Weights of a small GPT-style language model, trained from scratch on English Wikipedia.
Size: 15 layers, width 160, 5 heads of 32, MLP 448 SwiGLU, vocabulary 8192, 6.08M parameters.
Training: a variant of Adam for these matrices, 152M tokens, 9278 steps.
Each number is 128 + 24 x the weight over its row's rms, rounded and kept within 0 to 255. Layers, rows and columns count from 0. Numbers have three digits each. The size before them is the row's rms in percent of the matrix's.

# down: layer 9 MLP down (transposed), 448x160, rms 0.07, rows 389-394, columns 0-159
# gate: layer 9 MLP gate, 448x160, rms 0.0801, rows 390-395, columns 0-159
# up: layer 9 MLP up, 448x160, rms 0.076, rows 390-394, columns 0-159
down389 096:146120126126101098150156115117158125110087103112092145122166163155112156152116148131099125123108112129157143121135093146110147130117090117135139139127110138122128158123102123128140168097112137114102133100129046105158141139167110109134121108137097123139128116151132148169169141139108127154101130131175132103104132136137147103124095119113118179139129127149119143063127169131072118132116123121175124127125188183140119137148155167106118108121118149146143152119130178112108090130056091
gate390 092:104113142120107210099098129160116134123137158102124122124114093122113106097122164179142094111084124131073113113122097114105123094120154113149127125121131107116156119125133156142116149154122158130139123147126107078136112126113122072129106154137129178153139111148138160093131120143164137157147098123143153164139159119172121157112138111124112104098111147128160126157105118123163152138104118109161140097113112109099071128141094177104183159132169124100122101143121079143114120104123139
up390 097:137132120081112131128137153119140127126157165130067100130139099137153135134156103189155078078131123086126135131120123119111154133094128139100146143086161164140104085152126158122133121110156098128079118115113101122124106192121113143106169130134119108136110156163129138091122160116182125153168138135141114132106123135150133130146112131135110146111120111111097170139127134130148158144106127140080127126154137138156102135140202137108147158125162101126088140108093071163142128106141126
down390 097:153100099128129174143103141110099148130148110147142173136126159107120111112102137133128091155144142136139090133125147122117114131118094122110106117132113140157068157175111120125152095130092080131102143182101141128091122137155118137101113143132150092131107106114135131118187107142135132129152156141127116093126119139099142146158157140138128142116132129105147081084191116119132156169139090109092141145140143137095168130159123068091106106160086157121091131150165152115145111175132126
gate391 091:132141107115105119125123144128120111141102132158138120144105117189155121134136128126104130133105130146106166134144120124091116119119113117112101103142152169132041120102131128094123117160144154121097095134116114092116111120155158089101131128111126118119115117184105113139173172093088081124142105137131114107132102188138124124129124127123125113108113099135198176140122154123133141141131135109177121114093157140167169133137120134107132134156079168120169102125092146086117167141166147
up391 096:107105164127163148143114145122143118084123126148115175116108114108108130151109164105107117203100156131100072104118131125117118152149120144140069156165123127131127063134150126141121143165141110141123194112148166132109117139145156171134073147108133123163159137147142179103123163141137136133106083123119152121096093098136125101108149117098147116118171131140100169109127164148129143133099148125108126119104141108132122084140141122130123123147130120130117143140139082103115104074119101
down391 093:118125109129076146079095171104135109148145134129114167159111111117126125084117154123136093141107109081145149170124131124117104098173138147106147096083124109131142147118114134156164141180109176161147100124139176117095137088157138150154126101176124103119133058142116134120116110109111121132153141142125115135116166143118117106117117122122114159194119124129122094103148090143120147108139117165102170121148089165126098120143105125148135119117147079166127131161155136145126114157136120
gate392 101:153134119113153171109185116104097083150124101131096106109134137093118161088139126135140115087109135153117114101105128104143164118140147135144123103107129152160170169158152111111147065101134107161146129155167131096068155138136120151141123156138158152164150084150140148065122078134102131151126149113160095147150120120121131117153149136138102104090166112161113174140102118102117134126134110110087120146128141158125093129151120120118170146116146116141133075132115110145121142143144112
up392 099:098142110168130118140139141132124150140136130142125126150095121123135139150137084144131128095173143120148108132165115117151132154113164096133157142086127131151131137133103141122095138155059103120135130131173144090151150101144167143125144094158112138104125168119085106104134105115129127151099112146113135136131096098153116114143107179092117082143105167119126043099157123145135149143162102135147134131088132095111158133140110129127152156151106130100137145151129150123081139043124096
down392 099:094128117133153176137138102114128116126132126150122104106127100155125112135156145178116130147114123137133086148140140149107091138172121141134095126108120141126162172159144131128121135094119106139152117151111141140096136098147160126125122084152140120139128109091153141122093083127080125124171178155131119127127193111109119103106143135169110103146168129160107157107100125114138132068099116133118130146142124131103082138147149158207109188109112086141134087154090125128145113102113132
gate393 105:175156100163155141127142151135150190098116129139192119115140127104116145124119097171133143124128120194110190099140129100122127114107138098124111128137137125121109081131128155140118161118145084138148075128153139185129137152050174137163117149106133095092131121115116124117118115146136144151104138105124128146111118101139152142152096137105119161124180149100117116141120130105143111113127146113084111093130147122109111129133142128123132080107121141145152114143086114114079128115105167
up393 101:124118086128149155109138110114136155125106047069116101119086165105104139143130111112119152119128155141124151091117154142135099147120119104155108167107160158122137116127103118120146146103156143088119129096064121146150131134142139128146176125136122155142080154161088176140117123138145207160119142120128144147136093140142156121118111128141118105141112112144159116108150121126139143121093132105115128115089150093136131149118175110138151144108150157116103132131113117104122154096099198
down393 098:103086155103102105091126104146107120145148115132146134144046151164162126123160168124131120139123133142116145127104110159133134137145141167125168157144116158153123131160124108097136099153084134163097132124155102125111121144142138130141130123138129114225121089153119111057146105102087106165140102107091140094122153108109095148141140108095131086145135115137134127111107157151113115090137152120144151131124095103127165134126138103134150149114149125103131119104132172138132087163120133
gate394 095:091118118105098146099124113108127156123101124100137115111152107125108104180147125114152143103144092139115134157114153108167113130110133167138184153087114154123138152109139154124073162138123086144125104165121160163131136120095087118129134140166087129139140130116117092098131136154166129130130104111093142112148161151153076108152117114126096108142181121124129143155190149126147132115178107067145156121107157091124122105132140142095128163099129128124150134119163083158161136130132115
up394 100:120115137125133140112109156120162140141140152139166151124125111178107116130138121157116096106141146120155100137151138145117160127143144145137120109128118108150125140159087125153108167152131088151106171115098162138128112067122114147106131107123129120135107131157139108125095133135119120132120144134153115107039133076101135117136137146141155122108174147134089126103153169159135150118178147096132092094137153119145080081117154113125144172091103084119155088152137127098144086110123181
down394 100:107115128166113114077142128106075109161135109143116142172152111125116141165171119092095170145112136106114170147143093103114126137110132140120129134145117158157142143110097099151149154169141135101075093155176154118148158082121134122106132128104145126140131163134126164139104113161127104100110126124076146134130122111112119121159127097146119122161107121135095107109133174132175135166061125096136098108104092167141171137150159132124154132134107162141131146105127124100114113086141146
gate395 101:124151106135115116110150115138108111111094119097120143123131129116158145121089124135115122134133151114133137131182148170118096093126121125127135148118120143124126119078149106161145144127140100116188125140151118137127109092100101139152163077151111123115118143117139100125126123135035094119124111137144082183127115121144152140113088131123153125138133098110166147124163135127092110127147156111172123111089157151083170197101138173138097152105090132126117139131089127100174123126162138